Part of a small language model's weights.
Architecture: RMSNorm before each block, rotary positions, untied embeddings.
Training: 407M tokens, 6205 steps.
Each number is 200 + 30 x the weight over its row's rms, rounded and kept within 0 to 999. Layers, rows and columns count from 0. The size before them is the row's rms in percent of the matrix's.

# up: layer 9 MLP up, 704x256, rms 0.0929, rows 139-155, columns 64-127
# down: layer 9 MLP down (transposed), 704x256, rms 0.0898, rows 139-154, columns 64-127
# gate: layer 9 MLP gate, 704x256, rms 0.098, rows 140-155, columns 64-127
up139,102,179,179,245,175,159,208,198,165,257,274,187,228,199,167,192,122,240,196,185,221,158,250,218,169,215,188,185,142,255,209,174,194,242,193,161,209,162,193,205,193,188,233,197,263,126,210,189,161,143,226,143,211,184,196,219,205,171,240,234,211,192,214,176,226
down139,104,198,146,187,214,266,247,194,220,164,242,214,171,199,181,194,159,170,233,258,247,276,189,218,184,196,207,222,192,203,216,217,186,194,205,206,234,170,173,245,157,184,226,200,210,174,205,278,226,201,163,187,167,200,196,136,232,225,212,215,169,229,222,227,180
gate140,106,185,153,138,204,218,189,218,177,224,206,151,203,156,198,201,140,230,193,224,227,235,187,210,184,181,214,200,180,170,217,246,147,170,232,164,246,154,228,214,235,205,148,179,171,168,236,160,215,214,191,190,210,202,184,187,171,188,208,227,224,220,190,202,228
up140,104,204,229,207,205,194,181,214,176,184,180,199,174,143,232,157,175,162,195,187,210,209,207,231,206,138,249,170,215,245,226,222,234,216,167,182,223,174,227,231,195,110,167,213,220,156,201,214,223,214,231,175,213,224,256,197,156,194,160,125,184,242,185,208,143
down140,103,181,196,185,223,236,192,240,152,172,196,209,184,186,236,167,185,139,242,218,202,167,177,207,193,177,205,208,173,230,143,226,143,268,279,191,199,215,218,234,278,121,148,201,188,211,153,238,158,199,174,229,172,178,180,213,186,204,218,167,173,178,217,195,167
gate141,091,218,119,172,249,185,178,143,256,235,167,208,203,232,180,218,202,185,159,205,187,185,172,248,206,251,247,206,210,207,228,173,188,198,226,224,191,183,223,226,210,191,206,177,187,200,192,191,198,189,241,189,217,159,173,217,258,210,163,199,167,204,230,228,231
up141,096,166,222,230,177,197,157,232,183,194,209,212,186,198,186,171,193,222,211,216,208,226,214,207,216,240,169,194,215,242,200,231,220,205,251,173,224,207,184,232,216,198,225,169,229,183,206,195,249,136,243,286,196,188,209,172,194,194,257,203,191,256,182,207,197
down141,096,234,139,192,189,224,154,204,274,194,205,199,170,215,173,238,183,170,233,198,172,195,212,222,263,261,245,187,217,227,224,175,193,213,252,161,263,173,186,217,152,213,222,179,227,177,177,175,240,171,287,205,189,215,197,188,204,248,211,176,196,246,242,228,204
gate142,098,204,214,180,252,209,142,177,211,215,277,174,173,219,220,209,220,173,204,202,183,216,224,217,211,190,197,216,150,175,252,191,223,206,249,166,201,211,215,246,191,203,250,236,217,200,198,216,260,165,245,217,188,162,219,203,167,190,209,259,187,205,187,153,220
up142,094,208,231,181,176,251,214,180,177,188,159,242,220,163,173,177,205,247,185,208,200,184,157,175,186,206,212,200,187,195,126,226,201,169,199,258,203,197,168,232,214,201,173,205,206,239,194,198,200,247,199,165,151,183,163,193,158,210,195,219,185,168,225,243,194
down142,098,236,210,158,233,280,183,207,188,170,213,202,212,174,191,215,204,169,181,215,153,161,159,164,178,153,272,204,152,153,186,171,184,213,236,194,153,247,158,219,225,271,218,225,178,243,199,268,233,213,247,151,178,167,185,204,175,203,222,248,157,165,247,151,180
gate143,093,181,271,126,175,175,201,192,191,239,105,241,221,199,156,186,195,203,185,208,244,176,188,253,223,195,187,197,226,206,211,195,168,207,201,206,206,210,184,193,227,184,213,261,188,166,236,232,215,180,220,221,184,221,223,201,168,221,194,168,201,193,130,203,202
up143,100,200,184,206,264,236,166,213,139,157,213,187,217,181,254,169,188,221,181,179,194,266,141,225,199,174,213,217,193,211,160,180,215,202,210,221,182,216,220,200,181,196,177,198,191,177,158,191,170,191,235,261,206,201,224,147,202,215,163,191,163,190,266,200,205
down143,099,188,217,144,208,215,183,199,181,170,183,204,183,186,254,180,207,255,190,226,236,212,221,275,240,210,148,192,252,238,184,193,105,180,180,236,229,190,173,193,244,197,134,166,174,147,172,216,203,194,217,226,174,231,210,215,152,204,185,152,211,192,203,210,210
gate144,093,246,163,182,215,214,181,236,253,188,179,224,232,252,158,197,217,216,207,189,195,167,211,181,214,186,216,198,268,215,239,226,227,226,235,173,235,195,174,222,225,250,177,181,212,220,181,258,181,192,204,208,180,180,218,212,182,253,172,238,184,225,214,160,181
up144,092,196,175,244,213,209,197,181,184,183,164,196,255,197,199,217,200,215,210,191,207,191,208,238,179,203,228,231,211,195,151,164,155,219,225,168,207,199,187,193,195,154,223,271,226,184,179,193,245,233,180,248,211,233,153,137,240,150,245,256,150,206,217,181,211
down144,091,183,232,211,235,241,173,155,210,223,236,192,156,171,232,185,182,168,173,237,233,203,195,170,186,160,153,219,226,149,217,264,244,196,180,169,227,231,197,271,236,170,126,216,250,221,147,264,185,188,208,200,175,186,228,201,208,217,148,191,187,174,195,184,188
gate145,106,198,154,239,253,209,243,249,198,181,224,202,170,199,234,146,210,171,163,198,214,220,224,239,210,202,151,183,174,199,186,213,217,178,250,167,161,161,218,214,228,167,234,192,168,151,193,179,198,213,189,200,168,176,214,190,144,192,158,167,201,220,187,270,173
up145,099,198,200,127,248,250,196,178,231,205,209,211,207,194,211,214,206,179,173,237,156,176,179,177,210,174,252,197,258,192,182,255,151,233,181,188,166,262,168,179,216,213,221,245,192,187,183,147,217,174,171,219,226,201,191,269,180,214,213,195,205,187,174,166,173
down145,101,152,203,251,166,219,265,181,229,209,231,261,205,174,182,190,179,235,233,290,229,240,262,167,207,218,248,235,205,169,194,238,197,160,208,176,189,195,151,201,135,194,165,201,243,232,194,147,182,190,187,160,205,138,182,196,205,191,293,185,205,161,177,210,221
gate146,097,222,141,193,187,188,196,189,193,175,198,242,208,193,250,222,234,195,198,232,207,210,164,189,247,211,198,190,174,171,174,219,209,126,190,152,167,222,216,196,211,212,188,160,162,271,217,155,191,202,242,258,141,138,154,182,197,163,181,192,198,208,161,150,185
up146,104,204,167,251,216,189,177,254,263,178,189,212,182,197,164,184,225,178,202,198,167,208,214,232,226,223,206,171,200,196,210,158,188,206,210,178,173,172,177,179,179,182,181,201,206,190,213,220,206,150,198,170,208,213,229,196,206,171,137,224,188,191,209,187,203
down146,105,205,113,208,177,171,118,208,201,162,136,171,215,207,217,243,223,176,217,162,145,133,231,241,199,187,188,233,168,186,153,206,179,222,133,220,176,202,177,213,204,193,151,177,173,202,237,151,201,133,261,165,222,219,191,190,157,175,199,222,225,207,151,214,205
gate147,097,210,146,159,195,184,107,201,143,215,237,179,178,162,197,208,186,209,185,165,193,236,221,219,242,226,192,201,180,211,233,214,181,212,235,212,223,183,170,223,202,152,194,195,242,183,158,234,245,145,196,238,190,180,238,178,190,213,189,221,263,197,192,256,247
up147,098,183,182,197,208,231,207,167,167,168,160,215,173,198,175,237,194,229,213,216,183,174,166,211,261,243,116,188,201,185,192,218,236,183,198,153,218,207,163,205,210,186,227,243,243,194,230,264,129,207,224,184,173,216,173,197,234,233,261,199,204,202,185,240,248
down147,098,253,230,234,219,185,232,247,195,180,251,200,205,186,194,245,192,168,236,241,171,160,181,242,201,187,176,226,213,153,236,248,185,201,194,208,205,169,187,203,166,172,205,208,242,227,182,207,213,175,181,231,126,169,195,268,190,247,213,182,165,206,233,186,203
gate148,101,190,209,164,173,200,189,182,168,206,186,189,162,206,218,198,275,158,232,196,215,182,210,216,206,186,153,225,223,207,229,164,176,206,231,219,218,163,184,221,209,206,191,211,230,169,197,166,188,203,203,256,176,237,212,214,215,157,220,215,170,200,189,192,284
up148,100,189,202,222,166,198,201,154,231,233,208,128,167,216,176,227,139,202,213,173,167,174,198,213,222,171,155,233,170,198,201,166,210,216,225,182,189,190,165,213,183,175,165,244,196,224,180,204,149,175,216,183,229,191,178,211,189,214,174,199,205,210,229,195,235
down148,100,193,205,243,184,159,220,191,221,204,233,156,272,181,178,248,133,192,171,219,211,213,204,215,227,177,220,212,203,207,181,195,203,156,195,190,234,190,177,136,201,182,173,212,200,205,217,265,225,183,228,158,241,168,194,197,182,212,187,201,209,125,260,208,159
gate149,100,174,167,152,209,216,167,198,166,163,193,154,168,170,208,206,215,233,139,182,179,170,164,267,221,191,221,185,260,258,189,211,153,193,182,211,183,199,209,177,229,215,198,182,185,166,199,212,154,209,238,207,149,204,178,194,195,209,222,221,233,181,212,306,215
up149,099,205,242,228,225,178,160,263,193,246,270,150,193,213,232,193,274,206,141,198,190,215,241,219,176,255,195,206,202,222,220,204,159,232,190,200,218,199,209,176,217,242,184,192,229,133,199,225,203,196,256,218,214,220,194,207,233,222,209,157,207,230,172,203,255
down149,100,197,207,212,223,218,244,122,185,203,192,165,180,179,172,197,204,185,219,210,204,194,233,210,177,170,214,246,245,206,158,165,222,184,172,228,201,136,147,206,215,199,231,212,236,172,215,170,168,226,247,207,157,181,178,149,231,226,167,157,189,220,180,254,203
gate150,092,188,172,204,281,228,211,223,241,224,215,191,241,228,149,228,167,210,165,211,172,164,159,216,188,170,154,246,253,201,167,230,171,266,218,235,226,201,242,179,201,227,213,197,200,209,235,172,221,146,205,222,207,137,249,237,187,223,189,163,192,218,143,205,213
up150,092,198,181,212,215,183,220,246,187,146,185,189,205,212,176,192,211,189,222,152,243,185,169,170,150,145,164,187,244,143,174,204,179,237,152,226,218,251,163,233,173,178,205,209,205,175,173,180,219,197,227,287,176,234,192,227,166,173,122,181,222,206,135,230,205
down150,095,180,192,204,207,196,197,220,159,168,207,218,172,177,168,268,237,189,210,242,239,218,239,235,185,186,209,156,231,201,188,216,197,234,156,209,194,250,181,237,113,149,159,214,160,163,180,216,213,243,212,257,189,218,220,171,222,192,168,214,206,208,214,201,190
gate151,092,197,159,227,256,216,185,198,174,170,191,182,237,200,223,207,223,124,210,202,210,245,162,244,187,211,191,251,150,150,188,237,181,207,213,211,178,177,231,210,239,211,197,256,164,173,170,208,203,214,185,190,159,218,208,165,196,245,212,136,229,209,156,184,194
up151,099,214,198,242,162,166,222,195,193,239,243,223,160,173,223,231,168,196,243,166,235,191,247,186,151,204,219,206,228,225,164,200,197,187,198,231,145,202,170,227,186,138,228,270,217,177,210,218,220,183,221,180,220,190,232,161,215,194,154,157,258,171,204,232,208
down151,101,206,217,145,179,251,180,206,185,249,217,195,176,153,123,154,187,200,190,149,187,209,200,155,196,204,248,165,191,174,209,187,233,196,208,183,181,231,190,208,92,149,244,205,206,192,236,186,219,198,241,203,230,225,223,181,202,191,199,286,226,196,193,245,216
gate152,099,235,227,201,232,188,171,246,212,181,254,217,174,152,134,238,193,188,182,206,174,179,172,187,219,196,204,242,193,183,197,255,208,183,211,203,197,205,221,184,213,227,175,186,185,208,189,126,223,193,191,179,184,216,215,175,217,220,238,188,179,249,187,234,213
up152,102,147,213,170,183,254,192,192,164,220,170,180,190,214,219,163,187,216,227,224,192,192,175,178,178,199,227,215,180,236,174,160,147,219,205,201,220,141,199,211,236,208,260,247,163,200,247,173,228,204,222,222,215,160,160,220,195,244,199,233,212,164,219,220,220
down152,095,210,230,209,223,168,225,224,188,165,251,196,177,113,151,238,180,184,200,189,170,181,187,176,179,181,228,215,201,194,209,259,224,181,239,208,219,196,223,182,270,210,205,215,221,187,220,118,220,191,166,210,171,223,198,187,246,207,222,163,157,241,183,232,213
gate153,094,226,190,159,215,235,208,220,186,172,216,226,205,234,197,216,237,196,183,180,242,202,194,200,204,191,168,183,157,190,205,216,181,202,188,269,227,175,169,210,189,182,250,175,196,192,204,252,221,168,158,186,211,186,230,163,192,186,158,227,209,184,211,192,154
up153,096,221,147,152,197,178,130,175,163,211,215,242,157,229,244,189,189,180,187,186,240,223,223,246,205,221,229,214,170,198,204,226,210,206,220,212,242,200,179,245,217,135,236,206,223,211,217,236,215,220,227,146,174,168,260,207,206,179,175,190,181,225,177,207,204
down153,097,171,151,232,210,211,173,211,207,229,197,171,227,274,207,233,179,152,219,219,190,222,174,208,173,189,193,151,172,196,269,187,180,197,216,234,177,152,231,179,81,143,179,204,169,146,144,172,235,188,194,180,263,243,199,149,224,226,207,176,181,223,228,204,185
gate154,088,172,197,192,195,187,221,182,149,226,212,243,187,221,126,213,144,173,186,139,235,207,210,145,168,224,223,198,197,215,190,213,215,179,241,216,214,185,151,220,193,168,231,194,194,184,148,247,149,165,190,179,242,207,200,180,166,183,180,225,222,184,249,163,216
up154,094,200,153,172,182,207,197,202,199,183,143,244,138,160,196,224,171,166,218,184,202,233,191,211,151,158,183,209,179,192,194,190,163,181,174,166,195,171,233,159,208,129,210,214,218,220,172,207,200,184,125,225,230,243,174,225,163,184,202,186,171,241,139,198,239
down154,098,99,187,264,157,235,192,153,184,190,217,182,200,222,208,226,207,159,186,150,198,152,217,217,231,173,258,161,179,151,219,196,174,215,237,246,228,205,155,175,220,206,138,199,184,197,281,210,191,198,257,222,231,161,210,166,153,219,225,218,236,121,216,205,219
gate155,107,166,169,224,224,206,150,206,219,191,266,133,187,166,224,230,199,194,160,221,197,136,136,236,233,188,260,213,219,205,203,214,142,196,202,175,260,213,205,195,242,164,189,202,202,130,234,139,197,223,215,194,186,149,231,165,168,217,247,183,195,197,142,224,247
up155,108,221,242,226,189,198,195,184,247,202,179,214,203,152,187,194,192,254,212,210,250,217,223,203,218,187,219,188,205,146,204,158,199,240,199,214,217,205,181,200,174,232,190,215,236,148,204,198,237,228,195,196,187,232,233,291,199,202,205,170,252,194,205,182,219